Part of a small language model's weights: RMSNorm before each block.
Each number is 128 + 32 x the weight over its row's rms, rounded and kept within 0 to 255. Layers, rows and columns count from 0. The size above them is the row's rms in percent of the matrix's.

# layer 6 MLP gate, 512x320, rms 0.326, rows 318-332, columns 0-159
size [100  98 105  94  93 100 103  90 102 107  94 113 103 101  98]
[[ 91 127 192 125  93 129 178 174 128 197 197 145  91 173 117 122 148 114 145 215 149 112 102  97 135 119 120 156 124 140 152 131 106 127 110 101 151 141 105 120 182  94 145 153 176  70 132 177 131  49 149 113  87  92 143 142  80 145 128 143 157 159 103 182 168  81 117  85 128  83 121 136 199 113  75 148 138 121 157 161 165 150  98 160 108 136  94 136 159 122 146  77 130 155 128 170 124 112 117 147 143 147  82 139 128 156 138 150 139 113 160 118 149 111 138 110 154 138 137  83 182 131 112 176 166 194 137 156 112 134 111 119 123 126  92 200 158 104 184  93 115 115 122 115  37 156 120 149 139  79  92 102 135 154 157 132 146  75 140 108]
 [120 153 109 115 164 102 156 100  77 121  97 111 134  91 162 123  93  76 124 159 136 166  86 107  89 122 130  99 157 141 105 139  98 118 115 124 111 117 101 171 132 121 121 150  94  71 186 146 132 115  85  93 118 142 102 121  96  73 124 121 143 119  72 147 116 176  85 164 137 162 147 142 109 148 103  71 106 124 161 170 108 132 139 157 123  69 178 110 107 176 147 137 160 140  84 169 162  75   0 144 119 117 172 157 118  89 131 181 124  98 129 138 138 121 119 102 171 151 107 158 131 131 142 164 186 108 105 115 206 133 155 101 134 107 161  70 179  94 118 119 154  74 148 128 187 150 109 157 147 115 136 136 175 152  68 150 141 129 123 129]
 [168 143  80 156 142 155 120 134 151 116  98 113  83 172 108  73  60  86 167 114 141 153 152 181 199 148 156  82 133 174 165  58 108 137 120 140  77 167  63 158 116 174 146 166 114 111 164  94 102 157  94 167 184 119 126  92 137 125 142 201  90 128 119 131 162 127  97 111 120 106  82 145  97 133 133 141 102  79 127 109 132 127 114 173  65  77 142 129  55 117 145 136 132 133 149 165 151  77 183 137 139 134 147  64 115 130 134  93 127 205 114 109  91 108 116  71 108  78 117 114 112 122  71 151 143 146 106 126 129 164  56 162 194 165 112 155 177 134 120 110 138  71 121  46 104 147  96 108  81  81  57  92 129 130 137 174  92 127 148 125]
 [120 159 179 120 120 112 174 148  86 144 125 154 105 159 111 129 147 167 100 100 128  76 109 141 198 145 158 150 167 163 171 132 104 133 221 124 142 183 133 114 158 133 191 157  99 127 145 141 141 124 109 163  77 120 164 161 142 113 158  53 119 133 120 127 166 145 166 155 136 108 162 182 130 149 131  63 142 158 132 159 114  55 115 148 124 116  96  87 142 161 104 154 168 173  88 108 127 148 104 135 128 188 108  79 142 102 186 103 101 226  86 152 130 142 144  62 163 124 189 131 144 132 132 102 106 149 130 180 120  69 197 154 194 154 147 110 173 124  56 144 121 161  62 146  63 130 101 133 110 118 152 133 129  99 106 158 183 103  68 148]
 [109 100 139 175 128 155 129  98  81 164  76 132 134 107 153 165 149 133 142 116 125 150  40 152  84  87 126 163 177  93 127 139 108 158 160 138 184 115 134 144 151  84 151 144  61 145 123 129 122 144 163 145 127 124 130 123 142 124 122 156 107 160 132 118 175 156  83 130 109 173 151 186  92 148 110 148 119  94 144 157 119 115 142 177 140  95 157  62 114 106 146 143 137 137 137 116 152 111 100 159 165 210 155  84 205 132 161 123 148 158  76 144 130  93 103  74 132 145 114 122 114 167 184 206 168 116  85 126 164 111 143 126 109 124 153 113 144 134  96 149  74 146 112 131 119 110 146 109  96 127 155  95 119 139 120 199 133  76  89  91]
 [108  94  99 161 169 119 175 174  80 162 101 168 127 169 109 110 191 118 141 125 121 111  89 172  55 175  95 162 128 110 133  97 142 136 161 149  99  99 127 146 153 149 106 124 173 159 101 158 143 159 147 124  98 124 145 127 108 151 129 139 118 109 110 137  63 163 103 109 177 156 120 147 114 120 153 146  82 103 141 150 169 160 152 131 129 118 134 105 183 174 133 158 115  85 152 144 172 135 119 103 138 223 147 146 131 112 140 217 117 183 121 131 173  76 172 151  52  91 120 154 109 124 200 154 133 132 164 137 165 114 140 142  98 128  44 165 129 108 181 141 157  96 130  91 135 154  77 145  61 129 150 105 118 207 112  77 135  70 213 169]
 [118 115 180 102 139 125  95 118 103  91  86  87 134 150 175 109 130 135 108 110 163 145 148 139 138 163 121 130 102 124 133 120 177  31 146  76  77 148 178 143 159  59 116  93  87 146 149 159 113 104  90 159 134 121 168  95 118  90 136 207 145 177  85 141  92 119 100  94 118 146  98 101 145 118 140 104 149 123 164 104 197 110 192 135 138  89 143 121 104 154  81 123 111 184  82 149  90 188  98 142 151 186 163 230 179 102 110 135 172 132 138 145 134 120 120 127 148  81 120 184 118 122  75 125 205  85 195 123 150 173 121 142  74 135 127 109 177 160 162  93 124 134  50  90 134 119 111 129  74 127 176  82 110 132 148 116 103 117 140 186]
 [103 162  78 164 141 210 163 176  81 137  80 120 175  91 172 120 182 143 195  39 113 101 134 122 155 139 134 161 104 110 106  90  70  85 107 107 140 101 105  68 122 159 147 160 134 155 151 175 166 131 141 104 100 118 195 129 211 119 160 126  71 188 115 130 108 158  91 116 131 109 179 192 114 144 114  67 135 170 164 142 146 154 183 104 187 117 107 106 132 108 163  99 124 127 159 181 129  89 110 183 103 137 143  87 163  82 167 123  79 151 132  98 135  85 109 128  75  86  99 153 172  86  91 106 134 193 106 132  89 124 132 104 111 116  98 105  96  91 124 123 102 171 133 139 156 157 153 116 127 134 107 101 135  92 130 123 128 110 100  94]
 [103 111 136 164 102 103 108  83 137  50 185 109  83 178 121  98 142 155 116  87 113 101  88 193 144 119 120 152 150 176 184 102  88 109 140  97 109 141 147 117 161 111 156 111 162 166 115 127  69 116 132 173 135 122 133 144 170 136 126 138 153 119 159 149 121 171 137 115 147 121 110 103 171 138  95 211 175 152 193 175 189 130 122 141 172 187 128 121  78 130 100 113 153 140 142 144 105 146 142 126 174 175 132 189 144 100 102 111  99  80 144 129 141 173  61 157 106 172 118 122 124 155 102 147 125 145 129  87 152 116  76 142 148 161 124 129  61 168 132 199  98 142 142 100 138 123 129 108 106 135 160 161 108  68 164 122 135 131  89  91]
 [107 103 116 161 181 138 159 137 114 137 125 161 106 171 103 143 124  74 108  72 142  60 136 141 182  93 141 194 117 106 134 114 132 156 144 117 167  77 112  91 120 154 111 141 143 141 151 188  52 178 164 114 175 115 134 121 184 119 161  97 103 113 115 138 158 155 159 107 181 113  81 212  79 128  97 115 126 144 187 151  95 119 133  94 125 104 135 198 129 125 100  74 118 121  80  99 134 110 184 126 139 142 174 152 131 116 139 158  85 165 139 116 183 115  94 133 159 150  97 177 199 137 106 163 133 102 120 134 123  82 120 129 133 128  46 155  64 143  82  84 108 114 168 161 104 101 105 137 147 169 114 198 151 110 111  91 136 122 177 149]
 [149  78 115 128 148 130  55 153 114 165  87 133 152 137 119 134 129 141 177 100 173 123 138 121 168 136 146 127  84 119  48 162 176  81 146 107 124 149  98 127 140  76  75  79  85 124 126 148  73  72 107  55 150 143 133 136 142 101 123 164 122  69  65  68 145 126 112 160 124 127 101 146 116 218 104 146 127 142  91 125  95  50 183 188 111 109 163 121 196 164  99 102 177 143  71 106 158 117 138  97  98 148 154  99 161 114 110 120 101 180 126 199 124 125 142  65 155  81 120 151 154  66 166 122 142 155  40 125 169  73 160 145 140 115 147 120 152 129 150 144  61  38 188  87 138 109  83 103 131 117 111  97 111 132 121 111 152  82 119  86]
 [168 118  67 111  85 147 153 101 157 151  92 150 173 183  78 119 130 137 176 139 146 123  84 146 163 140 184 152  53 171 105 127  97  63 147 156 116  87 114 122 125 126 118 148 113 141  58 174  39 149 104  83 144 199 131  99 158 134  91 157 103 143 112 112 163 153 108 150 141 179 142  64 131 169 169 151 120 153 141 166 110 149 105 158 125  99 214 159 118 170  94 178 159  70 139 166 120 183 120 183 131 149 140  90 186 173 102 206  91 164 106 134 134 122  97  80 147 127  79 220 106  52 154 100 160 111 155 155 140 152 110 135  89 170  64 115 118 126 127 158 164 127 146 108 131  71 100 116 193  89  71  99 131 143 117 193 100 165  82 118]
 [113 146  86 160 166 150 134 146 137  83 130 169 140 149  95  93 117 124 132 125 115 134  75 110  81 115 150 133 154 132 141 149 127 161 173 129  87 123  56 180 130 101 107 168  40  94 152 147 114 156 131 140 145 140 129 109 181 121 114 154 104  88 147 115 160  87 108 137 153 206 168 112 153 116 139 106  78 102  93 120 181 137 187 131  51 125 132  84 115  92 166  89 112 147  85 130 144  81 207  89 102 195 135  59 122 131 116 138 144 210  69  74  87 130 103  91 131 138 118 129 156 113 127 135 130 150 116 116 189  90  90  82 120 123 155 156 141 105 130 126 139  90 136 141 138 153 145  65 112 154 114  97  85  97 191 120 176 144 102 114]
 [106 100 136 174 108  56 105 116 144 171 127 115  80 111 102 140 124 141 155 139 120 108 133 162 176  96 128  91 184 159 114  56 137 148  91  98 107  94  90 158  87 123 111 154 142  70 216 156 106 126 135 112  95 138  97 124 173 128  68 142 202 151 129 184  97 103  81 132 135 118 116 148 176 134 102 104 110 140 140 108 117 152 123 139 139 127 171 132 165 150 108 108 176 156  86 114 128 124 102 174 100 102 102  87 100 149 118  98 140 120 159  91  63 170 165 132 108 177 165 163 133 118 131 142  71 101 115 130 113  87  87 175 144  34 104 114 106 116  86 130 146 150 138  99 153 145 140 120 133 126 109 178 180 147  92 113 112 166 149 142]
 [108 107  87 126 194 123 179 135  68 123 112  97  74 107 157 112 177  92 109 161 101  88  89 105 161 151  87 132 153 154 119 173 162 138 157 151 105 143  73  68 133 100  82 162 133  84 112 128  89 150 121 102 170 150 186 188 107 133 178 156 101 144 100  98 140 132  87 169  58 134 167 163 122  89 161  94 123 112 171 134 135 162 149 118 120 162 176 139 233 113 144 146 151 129 120 123 129 115 113  89 140 177 180 156 142 121 156  90 152 116 113  60 123  77 101 133 111 144 127 230 148  78 119 133 129 152 113  80  71 114 141 132 166 132 105 150 130 148 136 123  86 163 119 112 136 157 124 132 136  87 134 114 110 139 131 154  63 121 177 143]]
# layer 6 MLP up, 512x320, rms 0.328, rows 318-331, columns 0-159
size [ 98  98 104  94  97 101 103  92 101 105  92  92 100 100]
[[108 117 115 166 173 112  76 131 108 146 148 111 137  88 106 161 165 137 131 163 134 129  80 189 175  95  88 135  78 152 151 160  86 139 152  98 151 150 104 203 102 130 136 189 152 123 110 136 123 119  94 144 108  96 149 152 120  90 124 150 112 136 123 174  94  68 131  69 165  97 147 121 143 139 157 106 138 115 160 160 134 154 171 107 122 141 157  90 107 121 172 154 117 139 154 213 157 170 154  77 136 104 129 123 130 101 103 128 132  72  91  86 104 141 122 161 137 146 208 112 119 146 131 132 149  54  86 124 119 100 113 131  74 136 100 135 139 163 123 171  62 148 159  77  92 149  99 137 129  78 124  71  94  85 157 142  86 136  91 169]
 [161 171 119 187 134 129 125 153 116  90 123 144 142 148 126 178 159  93 162 120 138  94 144 133 173 158 108 164 117 100  88 160 122 210 139 115 140 144 116 154 127 168 108 193 113 127 107 168 121 133 168 206 132 199 207 103 125 116 158 135 145 197 147  89 160 131 140 118  91 126 142 113 148 100 157 129 109  99 138  72 132 109 138 169  94 166 152 164 147  88 110  81  91  85  79 201 166 158 183 119 163 142 118 102 114 191 136 139  44 122  86 137  96  82 110  94 183 162  82  80 130 154 178 151 100 134 172 108 150 135 131 136 150 154 129 178 131 145 109 130 124 128 119  87 136 142 140 107 124  94  69  98 141  82 182  98 102 220  87 125]
 [112 149 109 123 217 143 140 180 135 122 104 114 140 106 132 110 113 141 168 121  97 124 178 162 143 118 131 154  97 100 118 133 121 175 109 106 147 133 119 158  76 149 170  72 153 159 133 101 103 140 120 125  62 112 118  61 120 103 148 163 111  94 141  90 162 102 132  94  74 131 163 110 125  94 149 151 186 115 119 108  87 148 141 116 160 143 117 125 141 100  94 135  84 154 134 185  80 107 115 153 127 168 128 137 131  90 153 162 123 148 175 113 104 117 157 116 156  76 160  95  46 122 154 171 114 127 136 164  92 142 157 132 121 167 213 178 157  85 118 114 130 115  71 126  21 142 188 132 198 129 167  61  82 142 106 138 121  93 180 132]
 [207 131 127 111 129 127  56 156 157 171 135 114 161 133 185 234  87 104 127 157  89 132 148  81  68  89 190 150 130 108 102 165 115 170 158 117 117  92  89 150  66  60 168 106 164 131 118 142 169 114 104 102 169 120  98 127 159 135 149 110 120 132 134 119 120 152  87 127 148 105 144 116 101  40 104 104  51 144  91 126 129  97 112 228 125 119 120 155 125 100  82 148 145 182 109 162 123 130 155 138 151 159 119 102  85  96 123 140 150 159 100 101 134 129  59 204 116 142 210 132 134  68 143 105 111 190  63 117 207 169  90 106  96 115 141  75 119 126 151 102 109 153 161 176 205 194 130 131 141  79 180 115 154 120 120 150 142 160 105 104]
 [107 149 124 152  95 101 130 103 146 136 127 108 138 161 221 146 163 110 127 112 158  72 122 194  87 157 173 146 136 158 124  72 142 151 147 150 138 133 113 142 180  88 111 149 180 171 105  24 165  60 112 101 138 187 165 120 104  97 128  86 127 119 139 160 158 124 160 132 109 123  76  95 123 126 157 173  78 106 178 134  78 143  70  84 119  97 125  87 165 172 138 109 158  99 153 106 149 110  71 141  91  89 199 141 133 158  99  80 136 149 118  88  89 128 166 125 165 116 107  96 156  98  95  66 135 134 108 112 115 150 138 123 102 135 115 124 141 161 164 140 197  88  94 136  98 153 158 120 107 140 128 136 112  85 150 121 106 127 155 150]
 [128 121 193 142 137 131 139 121 125 128 167  72 110 103 119 157 120 117 106  75 180  95 144 119 197 126 158 128 157 141 111 188  97 112  57 108 131 146 104 139 150 152 154 120 112 147 170  82 137 131 123  81  96 156 146  94 183 133  86 201 239 149 191 113 149  71 147 120  96 152 147 134 117 171 154 147  91 138 137 155 111  94 139 138 113  70 158 124 166  78 148 178 155 130 172  80 117 123 112 118 101 102 183 176  78  70 110  72  92 106 176 136 124  95 117 112 121 112 148 169 176 125 127 147  98  79 148 164  84 120 120 149 127 125 150 135 152  84 128 159  88 150 126 173 180  99 134 142 145 106 108  91 183 134  97 147 117 139  50 143]
 [170 156 143 101 186  86 157 141 138 168 125 143 124 116  88 166 139 107 138 127 133 121  88 112 101 136 103 134  87 121  92  91 157 155  55 168 140 103 103 116 121 202 108 101 143 108 140 129 137 105 111  90  74 167 169 129 139 131  99 140 217 127 101  86 135 157 117 159 108 114 138 152 145 162  72  91 106 202  54 108 186  90 114 137 103 116 173 104 149 158 193 205 117 111  68 109  95 147 172 150 133 117 113 189 135 137  87 112 121 100 150  80 172 101 143 169 128 160  98 104 137 134 151 158 105 108 187 156 122 128  94 101 160  48 132 102 138 114 125 102 120 134 101  93 116 100 116 149 138  76 144 127  79 117 191 150 111  90 132 118]
 [182 189 138 133 132 137  86 139 167 163 115 122 120 187 133 171  99 111 173 117 112 104  75 134 121 121 188 157  71 110  92 146 150 126 107 147  64  79 139 122 127 139 106 174 164 151 149 135 138  86 220 157 124 171  94 154 181 105 161 129 117 134 131 141 146  76 126 113 104 130 156 114 159 150  85 111 105 107 157  95  93  95 148 177 141 143  14 160  78 133 160  93 136 100 103 151 103 100 153  73 156 105 147 107 117 200 136 180 151 106  91 131  95 138  80 167 103  72 139 153 138 208 160  88 111  77 104 111 136 104 161 101 118 105 138 168 125 135  61 128 110 135 144 107 157  82 172 142  92 146 124 142 104  98 163  88 143  97 133 190]
 [ 79 120  67 237  97 122 144 147 121 168 151 120 134  90 130 146 109 159 112 114 102 133  78 116 124 109 119  84 138  98 150 146  94 135 113 130 157 113 138 142  96 158  77  89 130 126 121 114 100 131 167  61  84 130 143 179 144  89 168 110 117 145 115  74 105 193 158 117 111 175 116 131 131 130 150 109 104 137 157  88 125 140  88 102 118 109 130 170 168 154 141 112  92 121  96 105 149 168 143 135 175  90 162 156  88  72  84 107  78  59  80 196  87  89 123 157 120 140  87 110 159 129  79 118 107  81 100 114 143  89  99 167 141 150 146 167  61  90 137 137 143 131 156 149 110 102 120  73 140 140 166 121 175 166  98  94  82 181 159 136]
 [150 100 134 107 147 168  87 136 135 102 185  98  48 160 122 130 114 133 141  98 148 100 163 135 106 136  29 151 168 134 153 144 188 109  53  76 131 140 143 133 133 187 133 138 114 142 164 135 132 140 121 164 178 129  90 107 163 138  99 145  71 149 128  81 137  95 181 121 128 109  58 149 114 109 107  95 137 126 121 133 188  78  66 161 179 135 148 176 149  88  94 154 185  97  59 139 112 133 131 195 116 170 174 114 122 139  83 143  53 105 153 121 131  99  84 106 151 164  31 103 131 180 162 107 148 116  51 139 143 104 105 206 136 123 170 151 114 217 109  77 123  72 148 150 133 179 137 169 148 144 146 127 123 105 121  99 114 149 126 116]
 [104 108 121 142 159 103 128 161 139 100 115 130 149  94  97  62 173  91  93 158 144 141 154  67 130 155  65 103 160 110 120 142 148 156  84 211 180 159 131 104 110 181 209 118 120 120 124 128  93 132 104 138 111 109 154 115  72 148 136 125 129 121 133 112 131 114 113  88 168 186 111 167 134 117 137 168 144 173 151 139 131  88 142  89  86  91 133  87  89 157  96 179 189 154 167 133 136  88 131 122  66 162  97 131 113 132  69 101 168 104  88  96 169 128 128 168 108 123 164 123  58 110 188 122  93 107 140 134 143 107 144 140 106 114 162 137 148 102 100 168  87 154 189 115  82 167 156 144 153  65 118 153 150 135 162 101  99 119 152 149]
 [134 137 201 182 146 137 129 157  58 138 139 161  89 138 171  45  92 140  90 136 121 160 121 128 166 134 107  92 195 112 155 135 133 115 155 137 142 167  88 182 196 159 105 149 109 179  89  98 139 140  86 118 132 164 169 182 107 130 173 126 130 107  91  43 118  79 137 149 144 107 140 156 137  49 113 108 177 145 111 115 104 208 116 158 146 157 120  91 109 100 136 171  68 184 123  91 102  84 142  73 147  93 125 158 133  91 162 134 126 143 195 124 168 164 130  94  94 109 158  77 154 177 114 151 150 183  89  89  54 111 133 126 106 112 137 105 171 177 145 136 103 151 127 139 131 165 113 148  95 112 137 169 113 115 138 134  99  96 140 131]
 [ 50 145 153  76  92  81 116 139 111 150 117 130 144 109 165 184 140 117 150 168 132 112 133 114 152 163  41 126 178 219 160 140 138 138 171 109 163 130 123 112 161 158 142 112 164 137 139 148 127 112 125 144 197 116 143 157 103 152 120 105 125 162  94 171  92 135 187 127  74 183 121 141 111 157 173 141 188 105 157 117 112 128 107 112 168 211 150 211 130 188  85 143 146 131 179 135 135 150 134 123 142 121 137  98 130 109  99 134 121 127 123 121 158 103 127 180 135  13 106  90 138 100 109 146 119 121 135 198 101  92 156 144 159 135 141 107  97 101  94 132 162 141  92 117 136  79 100 176 168 123 133 174 166  85  89 136 139 121 135  66]
 [153 118 147  79 148  77 172 109  76 125 125  83 148 145 107 204 160 113 139 103  77 178  57 167  99 164 109 138 179 113 129 121 116 131 130  92 148 149 161 170 164  99  97  38 147 134 104 124 141 148 174 181 127 152  86 106 164 140 187  97 132 149 113 130 111  83  84 121  67 135 168 160 212  96 120 118  84 106 137 125 150 108  95 129 184  56  94 170 159 105 163 141 172 121  94 131 142 116 167 104 198  93  46 142 123  95 125  99  88 203 135 135  75 125  82 118 151  91  82 114 168 110 130 163 107 136 145 138 157  89 161  97 129 152 120 114 151 128  74 163 111 105 131 148 158  68  97 126  69 164 158 116 174 104 122 131 107  99  46 130]]
# layer 6 MLP down (transposed), 512x320, rms 0.293, rows 318-331, columns 0-159
size [ 96  96 104  96 100 100 106  94 101 105  98  96  98  96]
[[146 112 192 124 145 155  76  87 139 184 113 161  87  95 171 129 123 113 112 110  64 132 103 109  64 104 127 122  98 152 199 134  72 137 136 145  72 155 168 102 144  96 128 126 128  98 128 113 149 132 110 160 135 176 114 159 135  76 140 120 187 176 169 126 150 108 121  66  86 125 133  11 122 120 112 164 156 158 106 155 137 138  82  94 137 156 161 127 157 144 178  97  88 104 128  92 137 134 130 144 126  77 168  96  63 167 132 129 104 146 160 104 185 136  78  92  88 150 143 122 102  86 123 117 107 166 120 150 104 146 114 118 141 143 175 144 127 105 129  98 153 101  94  95 129 114 141 146 131 111 115 142 121 140 156 186 144 157 107 123]
 [ 92 143 176 121 147 149 153 124  64  99 198 142 122  96 140 127  89 130 151 138 166 107 133  95 161  99 122 110 184 142 138  94 110 192 142  92 100 142 101 130 132 151 175 159 131 119 159 152 133 155 128 154 170 115 155 138 135 108 164 155 135 147  77 132 176 157 123 123 109 119  72 107 156 155 154 139 101 111  81  94 187  80 161  95 130 114 162 117  95 132 106  99 126 125 155 229 134 160  21 179 176  98  99 139 133 100  86 204  56 142  93 108 122  73 102 115 131 131 121 108 121 144 133 199 121 102 162 106 153  81 121  74 128 129  95 154 150 100 159 148  69 117 112 124 132 154 127 139 142 144 137 109 120 145  66 154 191 125 110 107]
 [ 82  83 142 153 101  76 117 151 117 142 150 129 120 109 128 208 147 160  71 139 125 137 110  82  72 156 135 111 202 155 136 140 121 165 162 133 113 143 111 126 177 116 156 119 127 100 123  85 166 106 129  90  82 154 139 171 154  94 142 127 171 152 104 130 140 108 110 137 141 113 126 151 126 139 138 100  66 137 104 122 198  82 116 128 168 153 158 126 165 199 138 148 127  96 119  86 142 131  74 149 126 116 119 144 157 128  98 112 140  80 136  97 133 193 126 153 173 217  69 144 213 174 161  86 151 138 104 139 155 124 142  74 116 108 102 160  75 124 126  11 126 134 165 142 139 139 118 178 136  99 171 126  89 141 118 111 168 124 118 148]
 [164 102 106 132 136 128 131 145  85 130 140  84 107 144 145 151 125 124 148 119 178 122 151 111  52  94  97  62  60 117 115 111 103 107 119  65 131 100 130 140  53 135 100 111 168 124 172 164 102 106 142  81 113 147 111  59 128 169 118 140  86 122 111 178 170  83 112 166 122 126 122  48 179  44 106 169 109 142  73 112  95 212 110 166 125 117 145 145 154  77 122 151 135 103 113 128  85  85 143 128  97 172 103 101 106 128 108 166 137 106 158 150 123  99 164 112 100 111 128  92 118 134 136 136 125 170 176 105 156 138 111 125 119 124  73 118 103 153 138 160 149 171 137 104 115 126 184 117 158 128 160 105 110 110 183 121 118 162 119 116]
 [123 147 105 148 122 147  88 129 123 120 156 132 111 178 136 104  99 157 122 145  68 187 119 133  27 113  88 132  88 111 123  74  84 153 136 124  65  67 132 108 130 158 140 101 108 167 152 146 123  97  25 119 154 138 131 150 113 160  86 156  98  82 112 124 106 155 133 118 143 139  97 178  69 114 137 141  53  80 115 109  92 150 143 171  88 125  88  83 115 198 186 145 101 115 153 142 144 101 122 163  93 203 156 128 118 149 145 121 155 137  68 136 111 144 129 124 168  73 154 134 143  97  37 114 134  98 116 139 138 148 153 177 158 151 104 142 117 184 144 132 131  94 117  87 124 122 121 112  89 147 146 114  87 117 130 169 102  70 134 152]
 [133 144 156 104 129  62 150 195 233 151 139 164 116  87 162 175  76 156 144 120 117 134 100  76 147 118 118  97 106 138 172  81 164 100 145 163 104 186 129 111 154 132  94 106 136 110 174 138 107 133 124  82  84 175 158 138  62 119  95 161  32  96 117 180 114 125  97  93 188 121 127 116 147  56  94 114 161  91 137  99 146 169 162 134 175 144  98 151 138 137 145 138 118 107 117 102 128 156 146 163 155 148 126  93 136 125 139 115 129  80 139 134 164 133 167 145  81 110 122 131 154 117 121  84  87 128 174 108 141  74  70 121  76 155 131 103 106  63 134 169 158  88 143 149 124 175 166  85  91 164 144  46 155 203 120 133 163 162 133 133]
 [107 130 168 123 135 139 150 152  59 165  60 169 134 119 153 111 118  98 135 160  91 160 102 116  64 146 133 154 134 122 146 153  98 147 118 124 103  92 105 140 134 148  88 128 121  81 103 155 129 116 215  76  93  96  94  83 158 118 199 182 126 175 152  89 166 133 156 136 112 206  92 100 152  86 106  86  87 110  92 187  90 132 128  94 147 107  86 118 119 161 160 137 142 192 108 148  95 160 155  95 169 131 178  98  84  90 177 187 133  74  82 122 141  58  96 160 178 183 108 131  89  99 139 158 162 104 119  97 169 137 117 128 120 105  77  85 134 180  78 130 129 125 150  96 121 132 120 128 137 159 142 144  67  69 126 126 110 111  93 127]
 [121 160 159 117 141 145 101  45  42  88 148 116  64 110 144 152 142 121 100 141 129 157 115 138 113 135 147 158 108 139 161 143 178 130  86  75  78 161 141 214 151  87 105 116 172 113 157 102 158 157  78 159 147  96 117 140  88 147 110 123 155 131 140 132 116 129 152 134 143 171  81  97 146  79 121 179 106 158 120  99  99 125  81 185 111 123 156 145 176 132 167 157 122 102 180  94 162 163 135 145 172  81 130 168  69 123 129 187 170 154 150 168 192 143 138 148 201 113 163 111 164 132 142 129 188 126 137  93 160 151  81 150 158 158 121 169 153 129 124 163 158 100 137 134  75 117 180  87 130  74 112 108 120 145 177 147 108 176 160 125]
 [130  86 169 168 131 125 104 108 125  44 140 140 144 137 132 111 131 132 113 181 124 136 193 140 119 154  74 104  83 115 121 147  64  95 136 133 160 119 155  94 115 151 131 115 122 141 123 155  88  95 148 182  87 113 137 113 109 131 138 122 149  84 110 146  87 163 105 114 151  89 138  84 122 127 216 120 121 154 122 151 134 206 145 132 126 171 139 145  87 126  86 187 165  78 185  99 133 101 115 143 154 168 148 125 175 137 102  66 176 148 156 183  63  62 112 191  94 132  82  99 103  79 137  98 149 110 148  87 170 169 111 123 115 116 196 154  84 150  78 130 126  46 127 121 149 157 101 155 166 129  90 141 134 135 155 123 123 143 120  80]
 [121 109  50 120  99 151 139 119 157  76  95 117  88 143 119 165 123  75 138 157 128 156 155 189  96 139  52 153 184 114  53 109 154 109 110 182 154 136 202 136 115 114 168  80 106 163 172 118 126 152 162 133 180 147 122  74 155 128 106 175 113 176 112 116 125 122 119 139 144 157 113 154  82  80 168 132  90 170  96 118 123  92 137 143 106  90  81 159 134  80  91 120 144 164 112  85 115 148 180 103 107 106 202 121 109 144 204 109 121  58 208 126 109  77 152  91  65  78 125 118 152 191 113 139 113 121 113 148 169 102 127 138 162 130  98 183 138 119 144 108 107 141 128  79 160 155 104 124  86 186 102  97  94 144  66 100 136 148 157 166]
 [110  72 174  62 126 152 122 193 172 126 109 183 159 108  66 119 116 151  86 141 144 151 166 149 143 121 111 107 127  74 127 127 164 106  83 122  84 154 137 104 128 141 130 162 145  63 130 157 111 103 142 138 116  91 159 157 105 160 108 133 136 116 146 134 160 172 125  38 100 165 163 108  46  68 175 142 114 185  99 153 122  98 102 129 150 135 140 136  94 155  93 137 149 159 117 158 134  72 117  96 107 113 118  84  79  99 204 143 165 157 167 125  81 139 135 175 155 147 192 112 121 205 175 135 152 160 128 147  64 106 133 133 123 120 136 145 142  75  74 172  98 113 146  74  78 162 105 205 135 116 126 184 176  89 228 113 128  70 117 135]
 [103 131 124 109 128 123 136 165 112  90  53 105 122 150 161 108  62 114  77 143 150 127 131 111 107 166 117  95  90 175 108 174 124  99 115 147 152 154 114 112 160 166 157 102 110 131 162 123 175  72 151 117 102 147 197 136 122 124 119 108 111 129 157  94 135  98 134  60 139 156 164 112 198 143 105 141 147  64 137 194 142 165 149 180  93 187 129 140 151  98 167 156 122 124 147 164 118 186 132 116 138 148 151 147 175 105 135 155 106 127  80 111 167 111 129 110 121 106 148 108 133 115 150 104 135 122 131 117 115 190 124 162  77 140  83 107 129 149  92 113 126  64 158 169 138 113 117 147 136 119 137 148 133 155 156 116  58 177 112  61]
 [111  96 123 114 190 139  94 117 166 137 127 117 113  94 169 136 173 105  77 120  99 147 144 157 128 128  63 149 150 167  91 166 128 114 130 115 144 166 142 129 129  50 119 131 152 125 147 155 106 153 181 125 199  91  95 126  74 149 153  67 124  95 119 110 137 172  77 185 104 137  79 117  82 133 209  64 184 135 131 112 133  85  95 107  88 129 154 162 166 148 102  73 172  91 154 122 127 191 127 131 126  99 106  89 135  92 155  98 118  88 193 124 179  77 130  93 121 106 189  95 109 136 136 139 117 126 112 127 106 156 102 107  96 127 121 116 109  90 125  86 201 147  85 160 146 101 127 108 204 119 192 127  82 135 152 131  89 138 130 157]
 [ 64 129 134 123 110 133 103 121  64 142 146  85  72 189 123 131  85 116 135  92  76 189  86 149  71 156  53 158 114 118  94  48 146 111 150 143 172 141 130 149 107 124 136 123  95 155 159 102 155 101 135 160 177 110 161  86 168  89 111 118 172 107 121 142 130 101  92  78 144 128  72  62 202 116  82 128 103 121 111 204 117 146 138 126 121  93 117 129 178 136 145 148 149 105  84 129  86 130 115  99 141 187 114 131 137 122 129 124 164 104  89 130 101 124  82 149  57 172  67 137 120 109 103  99  65  98 187 119  88  84 127 113 124 114 138 160 144 176 113 102 105  95 118 138 103  88 111 135 121 142 102 158 132 187 150  92 144 168 118 116]]